config = dict(
    positions='learned',
    attn_scale=0.177,
    schedule='cos',
    doc_mask=False,
)
Each number is 128 + 24 x the weight over its row's rms, rounded and kept within 0 to 255. Layers, rows and columns count from 0. The size above them is the row's rms in percent of the matrix's.

# layer 4 MLP down (transposed), 768x192, rms 0.108, rows 473-489, columns 0-95
size [ 97  92 100  94 102  96  99  94  97 105  90  89 104 101 102 103 103]
[[117 117 149 122 156 131 157 166 130 145 172 103 141 102 113 106 120 148 108 169 132 110 129 102 120 127 127  85 143 126  88 155  84 125 159 130 149 115 112 122 167  42 130 139 119 130 184 134  92 138 161  69 111  92 134 178 128 161 126 128 149 107  99 123  82  87 175 118 102 183 141 145 147  98 135 135 109 137 137 134 134 110 128 121 106  97 135 140  99 123 124 157 119 148 140 112]
 [124 140 107 101  99 167 145 114 110 110 110 103 127 145 124 117 150 124 125 129 140 162 121 101 124  93 140 134 153  79 147  87  85 129  84 106 101 139  97 113 146 201 128 126 133 136 131 117 102 153 120 115 161 152  95 145 141 132 132 143 149  99 147 119 147 107  45 133 141 118 131 152 125 166  79 130 105 112 137 146 150 121 148 133 174 135 178 137 116 144 131 126 177 139 144 160]
 [131 135 105 132 124 148 115  79 109 136 179 149  98  99 118 136 127 116 118 137 130 154 163 106 151 124 140 131 153 120 101 158 130 114 136 137  86 154 155 131 120 156 125 137 135 117 106 148 154 136 118 106 115 140 135 134 173 101 126 123 169 115 105 147 151 139 131 119 138 165 105 125 134 119 117 111 141 101 166 128 140  98 117 181 149 113 119 143 110 145 104 113 151 120 178  74]
 [157 109 147 148 116  89 157  83 127 123 156  94 157 109 121 107 168 137  92 137 110  82 133 125 165 129 166 113 140 128 103 183 162 136 119 113  90 153 102 157 130 126 151 126 126 130 104 136  98  75  93 145 112  98 135  99 143 117 142 141 124 119 116  85 164 133 137 138 131 121 125 163 120 173 159 149 124 137  92 133 133 122 132 182 113 141 118 152 125 102  91 131 137 115  91 107]
 [137 106  57  96 141  90 175 128 121 113 113 140 138 101  91  80 115 130 128 126 125 115 128 130 108 154 149 135 123 100  97 123 140  95 128 130 123 137 143 141 139 115 136  84 123 145 143 140 139 118 138 104 113 142 128 125 135  85 141 104 135 150 145  98 156 105 121 118 124 115 123 118 124 125 159 108 136 111  91 117 133 138 189 108  85 149 167 109 134 119 102 127 135 117 101 123]
 [129 150 120  87 134  76 120 137 155  89  99 107 125 120 111 100 106 133 103 136 145 139 117 121  61 146 119 108 142 124 159 177 125 101 153 126 136 114 125 140 125 107 128 148 177 101 119  87 153 137 153 155 133 101  91  87 125 121 115 125 106 111 126 146 132 159 146 120 107 134 116  24 179 132 124 119 137 140 107 102  87  86  92 149 135 151 129 121 138 124 156 124 150 140 121 157]
 [104 164 132 141 161 128 107 140 128 108 154 145 176 124 139 112 164 115 156 171 135  96 125 156 102 155 143 125 132 126 126  75 134 125 132 147 118 147 145 105 109 136  80 108 117 104 137 130  92 106 186 152 130 134 111 117 153  92  99 135 127 188 136 149 147 112 124 128 124 148  98 136 123 140 108 143 163 133 137 124 156 142 147 133 183 133 145  60 123 141 124 141 153 124 139 145]
 [102 177 130 170 161 130 139 114 125 125 104 143 112 175 124  90 120 110 114 116 131 176 135 121 130 141  90 144 116 124 118 128 106  93 122 139 106 150 150 148 131 122 111 146 104 151  85 162 136 142 113 116  96 132 134 139 141 111 137 129 124 161 127 110 108 137 170 156 102 158 117 102  99 138 154 122  92  92 113 107 123 112 158 113 152 125  87 151 121 145  89 135  69 123 108 152]
 [136 115  70 174 117  89  87 164  70 123  86 150 113 148 122 130 117 159  90 159 125 109  90 152 139 105 147 154 118 163 135 138 132 127 121 130 133 123  85 153 158 152 117 120 122 148 111 118 179 120  92 138 165 128  90 100 127 106  96 129 175  85 121 135  87 198 116  97 139 125 141 156 166  86 137 133 162 132 162 115 113 122 145 148 114 155 121 119  80 133 106 129 135 125 177  91]
 [111 149 119 122 125 176 154  87 139 165 126 118 121 177 155 105 112 141 113 116 151 154 107 153 133 131 125 167  97 128 141 133 132 102  50  97 176 187 105 116 124 145 127 109  93 117  93 147 138 149 101 134 155 146  93 104  98 128 143 107 151 123 132 109  95  98 129 132 120 138 120 123 110  86 115 165 142 148 104 163 132 163 141 134 144 123 105 132  98 114  94  94 104 149  94 152]
 [122 113  66 147  80 127 124 119 126  93  85 120 115 152 109 149 139 132 104 150 125 139 104 153 133 129 110 150 137 171 160  99 159 143 139 109 119 143  73 149 144 137 110 150 128 150 130 134 118 136 112 133 157 112 122 121  98 142 135 132 148 106 100 135 133 124 105  89  84  84 132 138 115  99 165 181 106 107  96  87 108 135 169 117 145  98 148 123 124 149 113 143 151 128  91 145]
 [159 105  91 118 123 133 106 122 117 107  93 164 215 131 153 132 140 108 156 142 117 132 150 141 131 132 116 123 127 119 182 121 119 130 153 125 130 110 163 102 105 162 114 114 112  53 114 140 141 127 131 149 105  79 142 143  86 141 106 108 101  94 138  95 123 135 101  86  92 131 167 111 105 162  90 172 132 149 108 128 149 161 145 168 143 115 170 103 137 121 114 125 140 119 130 130]
 [103 133 109 123 149 152 137 154  91 127  89  95 119 131  85 114 142 128 130  80 139 187 140 114 142 136 117 116 126 149 143 174 117  92 144 111 142 165 131 119 112 134 153 111 136 107  98 134 138 160 130 161 172 113 101 145 117 165 160 113 160 148 138 104 161 114 124 100 159 154 159 166  66 121 138  80 135 109 179 160 110 131 149 141 154 117 105 149 127 100 157 150 136  80  98 125]
 [129 165 121 104 141  34 166  86 147 151 153 158 101 116 108 115 141 125 129 115 144 151 162 162 112 125 144 154 109 132 121 115  79 112 119 147 118  75 138 101 176 117 143 171  85 109 134 131 120 123 149 110 120 112 115 146 156  96 134 140 148 143 149 138 139  92 142 148 115 141 120 117 135 133 116 160 131 130 125  74 125 146 143 123 133 126 107 149 123 137 131  97 169 173 111 159]
 [123 162 159 177 170 126 148 142 111 110 154 128 136 164 125 118 149 115 103  92 147 137 112 128  90 123 129 120 126 158 118 118 141 141 121 127  91 145 115 135 127 122 169 153 124 144 109 126 130 124 192 138 122  85 191 173 166 127 142 104 132 138 129 122  85 155 124 149 121 163 116 127 118 113 137 151 143 106  90 129 103 135 131 138  75 131  96 115 153 108 147 137  90 122 125 112]
 [127  99 101 147  75 187 123 153 142 108  89 140 145 112 151 130 131  91  96 177 137 125 107 180 143 142 141 120 113 126 122 169 105 142 131 114  98 137 128 140 123 178 139 126 100 108 109  81 109 111 129 135 119 139 118 138  95 126 127 115 124 129 153 111 143 150 152  71 118  98 143 139 168 117 157 114 149 108 157 114 134 130 143 106 179  97 148 121 132 108 148 157 106 133  82 162]
 [131 109 197 102 110  94 119 158 120 157 160 139 101 148  88 155 157 102 142 130 162  63 152 128 121  68 130 160 109 136 106 112 113 153 139 108 116 121 102 127 121 107 136 122 127 151 150 121 142  97 155 123 138  99 117  88 123 133 154 110 113 171 141 136 122 148 151 120 123 114 116 101 153 114 130 121 129 121 143 160 127 177 146 134 122 135  91 156 137 152 127 116 155 108 149  86]]
# layer 4 MLP up, 768x192, rms 0.142, rows 474-489, columns 0-95
size [ 97 101 101  98 100  95 104  94 103  96  96 105 100 103 102  99]
[[123 140 117 120 168 139 131 118 105  97 166 138  77 158 171 133 124 133 114 111 119  87 145 125 124 185 133 101  93 170 122 176 126 108 135 156 119  95 162 152 120 125 154 113 159 132 133 136 144 104 109 123 122 119 170 113 167 122 119 113 133 122 109 123 119 113 198 131 120 119 175 126 127 127 150 119 149 144 144 102  88 121  74 126  95 142 120  97 112 144 143 131  96 139 143 128]
 [144 110 156 126 131 155 136 154 131 105 174 133 132 155 153 100 167 153 119 135 110 163 120 116 137 127  87  94 145 142  93 136 161 133 120 120 153 119 129 157 143 143 107 126 171 146 133  92  45 126 142 137 135 132 109  96  86  87 140 143 114  97 116 117 101 116 159 120 101 177 135 119  61 100  76 172 150 109  85 154 125 128 141 118 126 146  97 145 116 132 115 142 137 136 127 131]
 [116 125 112 144 149 140 130 166 141 127 142 102 123 122  96 129 134 159 146 140 132 116 129 175 115 157 112 155 106 184 111  90 122 148  97  98 135 129 119 134 162 171 161 126 103 140 155  63 176 121 185 140 114 123 104 151 101 101 133 165 158 133 166 125 155 156 114 146 141 148 130 119 147 113  65 109 124 126 147 101 114 129 125 119 114 120 155 154 107 155 147 118 100 103 109 124]
 [110 105 125 123 156 118 150 145 117 148 144 155 126  82 179 154 108 117 135 109 130 132 139 130 101 136 158 153 189 107 181 148 133 109 134  65  87 132 115 140 134 119  98 144 147 145 103 154 111  68 150 127 116 153 149 161  77 132 177 116 178 146 137 108 145  75 125 139 144 146 111 113 129  61 111 152 185  96 143 118 152 110 136 166 131 117 154 154 120 165 136 141 177 119 121 151]
 [142 121 126 134 145 155 149 130 116 181 106 109 131 180 136 143 112 134 156 142 135 148 149 159 135  96 117 119 132 122 113  92 169 119 139 174 103 112 140 127 150 116 115 155 100 163 181  94  98 129 166 110 170 174 169 117 153 140 145 128 123 154 138 137 127 117 114 108  94 122 158 135 137 161 160 149 156 111 143 104 138 115 151 135 101 122 159 134 127 128 148 183  71 116 179 104]
 [107 134 135 148 113 140 123 158 176 147 106 109 125 132 115  93  73 163 154  98 111  94  85 134 156 124 126 156 122 132 146 122 150 118 151 148 106 119 154 149 146 135 141 100  64 141 121 119 141 153 107 137 137 136 122  79 134 198 123 107 142 114 124 128  77 165 100 140 131 129 143 113 135 140 136 152 139 150 119 107 141 116 155 123 126 126 108 179 132 137 104 100 133 147 120 149]
 [141 163 157 102 137  92 116 151 139 121 132 164 142 122 132 135 153 114 140 110  83 121 126 146  96 151 116 109 129 102  87 136 139 114 132 130  83 111 154 125 129 137 123  99 114 118  95 108 158 124 114 171 152 162 106 119 136 100 125 128 120 106 166 138  93  96 124  93 121  83 146 131 107 118 117 157 111 129 118 174 139 118 142 109 141 146 195 115 128 109 170 168 134 130 149 102]
 [125 151  95 150 135 142 105 148 103 142 179 111 114 139  93 125 128  91 139 177  72 151 110 146 110 143 128  98 101 112 104  90 184 116 143 103 108 111 171  94 114 152 115 162 135 131  69 144  84 150 112 114 133 154  81 155 144 169 103 150 132 125 146 111 134 136 123 133 162 107 132 127 152 132 137  95  88 112  81 130 118 161 100 133 139 123 161 122 130 154 134 141 115 101 125 123]
 [122 131 144 148 156 125 110 112 142 112 146 117 143 151 139 126 163 154 145 150 122 121 112 127 112 147 157 107 133 147 123  74 141 121 131 117 105 140 181 150 125  86 117  94 141 111 114 153  98 135 170  91 147 144 114 138 146 134 114 105 173  95 124 197 127 124 103 145 149 140 140 124  96 146 119 133 153  87 129 142 172 126 152 105 146 160 109 141 157 109 129 135  79 115 108 186]
 [148 121 128 137 122 109 110  47 148 135 125 113 128 168 109 154 216 134 157 165 111 108 137 146 155 121 123  72 131 135 122  96 143 133 107  99 145 175 152  99 136 157 148 100 121 113 152 119 101 139 153 104 117 119 164 144 153 169 136 133 118 127 138 137 121 127 147 156 102 135 136 115 136 137  99  79 104 147 165 104  92 108 124 135 106 137 122  83 101  92 106 201 120 145 119 132]
 [100 151 121 187 131 137 131 156 131  94 159 140 113 139 102 107 154 135  84 122 107 156 145 137 106 120 155 111 116 147 117 114 175 180 129 152 122 115  71  85 160  83 122  75 176 108 123  96 129 118 131 130 141 156 159  98 110 116 195 125 127 169 107 108 122 141 140 120 117 122 163  88 145 115 127 131 116 122 140 138  92 145 127 119 132 136 124 127 156 159 134 162 108 125 135 136]
 [154 109 122 116 116 139 131 147 140  98  99 134  71 143 158  98  95 149 102 126 149 165 134 100 162 177 130 107 122 166 170 131 133 119 150 156 127 143 173 111 102 124 154 145  68 124 130 150 150 141  79 150 115 158 136 124 121  96 116 134 136 133 153 103 137 147 187 104 152 165 160 120 135 106 160 108 120 122 143 159 154  96 164 143 103 117 129 109 131 144 157 159 139 125  73 145]
 [138 157 111 129 133 138  99 204 117  79 163 151 131  92 163 116 108 120 153 133 164 133 136 133 124 152 158 116 104 112 119 176 127 129 131 107 124 154 130 151 112 168 135 128 128 120 149  95 169 130 143 145 159 110 151 112 136  94 158 132 107  89  99  93  96 137  99 131 100 106 128 119 154 148 145  98  92  80 179 201 151 101 141 133 103 141 138 130 121 128 132 130 106 142 158 117]
 [144 109 144 166  93 161 113 109 123 125 103  87 149  97 145 119  85 139 127 133 141 110 141 153 100 113 160 143 115  81 107 176 134 119 127 138 136  95 119 122 141 196 108  78 114 132 107 178 113 131 116  82 133 132 133  96 102 125 137 149 141 121 137 132 127 147  75 127 128 139 118 133 128 153 101 171 117 160 136 140 131 123 129 119 170 125 169 156 143 155 137 149 154 124 134 146]
 [130 122 135 120 135 130 146 155 114 152 145  76 157 117  88 110 123 110 145 119 125 131 165 104 135 133 143  79 165 153 112 134 137  84 124 125 166 131 137 117 117 108 128 173 126 125 108 134 113 100 107 131 120  94 121  86  86 109 145 153 122 143 159 117 133 150  86 120 138  78 143 120 148 103 125 105 106 109 128 176 127 150 117 108 140 126 154 139 137 125 118 149 128 139 127 145]
 [158 106 102 145 141 136 104 165 121 163 104 124 148 162 198 178 126 136 170 107 148 129 104 107 162 117 164  84 145 106 117 103 149 163 117 140 125 123 112 101 111 133 142 142 135 156 149 115 125 187 131 102 171 137 110 171 153 127 111  87 163 132  93 110 110 148 102 148 138 113 189 160 128 165 122 114 122 132 119 118 196 101 106  99 127  97  89 136 114 108 106 148 139 139  99 134]]